Part of a small language model's weights.
Architecture: RMSNorm before each block, rotary positions, no biases in attention or MLP, normalized queries and keys.
Each number is 128 + 24 x the weight over its row's rms, rounded and kept within 0 to 255. Layers, rows and columns count from 0. Numbers have three digits each. The size before them is the row's rms in percent of the matrix's.

# layer 4 MLP down, 64x192, rms 0.415, rows 0-42, columns 0-63
100:189140097107169089132098116083151162111101176129210133155166143119148100127117131145130116111123144162156134123128079142113118124175109136112123124064100138113164113111160143133138102087121130
101:131115123156114127129101127099105125173150159122141144142107141135163136063110132164126113178123142131183134160123120155111118129158099144170161126139165094125082108156139128106072126141108132
098:121137119125121139168157141123126183122117130087126155094159111101142080149186121165110118103130106178114151168127113134117147128112092102136104121130143133115147158122130138165141164101153108
104:106133143057134156156164108104110161152095132088121176106152149155136089111125120126123135141144102134079145118137147123136138153118147104137115116140110164120108171105107156097137088102103128
095:083168154104126106155124096132098085123077118137108100106141166119117139158115166166127157116133148114132149146126111098129109148102146153091079125119146157093103143136132127127155119171135118
108:110150125104155128096126173062130096126114151174116129132184132143129134154133092133149098122147121129108128140124133080119129112128111135160149123139119091125157157167086109138112125168127132
102:089126151167136139072132180117127119153077138129094096101119176163166103119123138084102124127092161141162087119118109098135136120130131113153136135098120149162101130113127129167085090120113115
094:096121154160122098174140099156141084116126115166123113142112149083122127124125148154152085130122084166176095123106160177087119124169138117104127121099139085148129121154115161166120151105131092
101:109140147142149116143131131136075135115091151114147146117135158107104104156143179142084116126160141132101129158124117140083125126131118138098198116156136072115123141126193136119139109105156118
095:094116172152110119109093075070146154145154128131154147131153117094174105088147109169092130124110161169101145150115166106088134095157120131145114139122135115135132195153132104132135178097113144
107:108148127126159150150135125120100190098077131111124122108121148081141149100134117116115141122143078144142143076118120147151157091107116122148122114114153113100133115100143096140145135091115100
095:091117126152116112171079182109102116132145147132134144122166126092142147127137140132123084128120131114132127150103143163133153121136091116153133141085109154138154118150100123112107133131109119
106:156129128107146176111127164155148152140132117128126186128105111180139143129108085126111126142122100113161126092124131124109138120104132124124109139120107160140107071164106140145138105117146203
097:120152103138111089142143128105153134128171117133130143124131165130142136143089114172153118188139142102088103149170084119139092116106090143175122181107087133089108156119111144073143126125182124
100:100126110143144136148151137124103191141152094132105135136136095110123136120144168131102120138126123162101141122085107114086085106113144128102090138122130106111150117101167118147148130098125127
102:130160156080167127146155177180127089126114160088151093188144149150119122169131139137120168109127117127110107143138126157102112177106094102133130124146117149131127149138122127106081175120111129
097:133155116148102164124108185122099148136133166119092130080123123105083185132183145146139146153090132210147129156104144169097121099135132088129127115162116169096153115140125114141128099152103114
097:122131138131141171122163111098135144136123104150138164172076133093136140128105040100150171136106156140122145139143129142147123089151164126128118152132119140066084147101153102144130138155140115
100:140119121104158121072126140093112126090122132111114129110150135141097107172166137164165120121178134093161137130051165138114152176132119101151101151140171149079122100159146106134122150146104143
098:129115145094115128124127111133119119172142116098131137142129095095130116145140142146109154169132079107171174083115143129146116104116135115116157090128102124161127162109129118135139111099182106
099:137166112138097052119124147112145166105152126138122111091145132133104110127150123127137102103113131107102133145103152136139109111107162130136122130176113135117157121143089152191106155087143094
103:153100175130156153128140139148141133131132163116117109139098087110134118130153116161115141170126136103093140149112113133181128089074173114117116086134102133099114110119141147175138167114130144
099:125117109099116127088100141136127081167133129140156088147127126140124135106096165120128106113147054116163157121131159134133163124119156132133120138156170196129091094156157180150127118124058143
107:166100100129164123106089128134128135153156091158134141149110141112132110133184181177142124125120154111101060126168138169088179134146150144128120120165103130109161133147164162122153075119144115
102:105117139099090181128140122113077169089113140145096134114121137088146139140114121135133147126116162089110146139170117132128114119141150145108134142114108104167133116155128119080153092121138119
105:146118098167130081099149124152140110148123118145161151059193156117150117145147154139130145157185115112109142114134140136126100148130127109141126163153130137118161152165091161118149101102116095
092:131159116161143110158204146158162126090099136136144141130116145123134132114133141133118115114075143146111107175096155111110147146138081117098113088092113110135117135156120085133147099146135132
095:116173197088114113137073086150125140171090158110121112099124137149108089149148135124166158124111134127139119096136118136070110126156132112129144133133187121144197168122112185134121168105128161
102:117121146154134091124109156127135126116146143165115158149100140161174125124144115138095097144144117123083160113103091132122085140108079124110132114110144159159141140114137080132104128097126118
092:132128100126146149120129131115129120120118087133135077097146164098098134099056155118172101140115122141114150165094129137106143103150106140141064092148088153147165152143122159137109138141100103
101:121124162145138142080117101102118139131154174143154155099103130133124127118146139103158139124130147152127151085093100116139117114157155153102158095108161110149093127102129133129070134106153119
095:191144140119153113096155165145161143158096098098135121115164102093125103127127123127102085097127109123086097110154137106116159171097123098107088084121079149155111111126105116118109109114159095
101:127139115118104113136155152132111123148133134084147141099154120152127151137120152097152153098121103084101172126178098096115132144104126139151162121172125126173124124118088086114168136144060166
097:104104122118138138124144146179091090128138116157139119098071126116115144105151166104149154141112068136153136159142123138131111140127084115130102096163145124136121136105129113111126143129148124
104:131118131141130153119149084114099139149130118137057124099126159155147120141156111129137151097146121089118137119104140085133075183124131185143087159121133132119146151097153095100093121120120112
092:102146117127170126108164141109113140154108170144133123148126129162102150142154174113171161181132092142125154125141139123089138111129148167143106169057212155154130133125130140116127072146113127
092:142147110130112139132086107104152170120089110144117092123071108111122091124119161139115188140147127098113099091122128133150138089100119142119145130145120124091115157104114146100132092140111158
104:136107144118099090097181118139128157165119141088167117115143153155108113110159111122123126138122104140127097116169140151136143112088166123176120100129108113152107102123106126106144141191142119
094:117096131102153118128126138155168131128098154128147144086143113141135103116091139158104093121138158174175156129166159116120173135141145141142148125119100130101146115131125135130129127128133088
100:164139085103156145154152105118122120122145155146100089112110123175132148172093132145125104147133145158117093131127099135146181124118115171108097116121138109146105152128096094140102096154150146
092:112111147106089113144132177152094100132140137091142101175120131136141142113151108106157123092140084140149122125142114139124119144123125121078140138115149134152126111143076117156129149125115136
094:136110119139141122140174162148134121128157107088128134097115099118121104153121159122103081103119101125100133079108121143110107132094102137143141116139172125150158125141112102126092124113124164
101:169102119121144109159136132134164143169116144137118100161135129145086090129115106094119107118109164112096152124135110082081122103125086148138137154121110134137169138138118161115116085095162118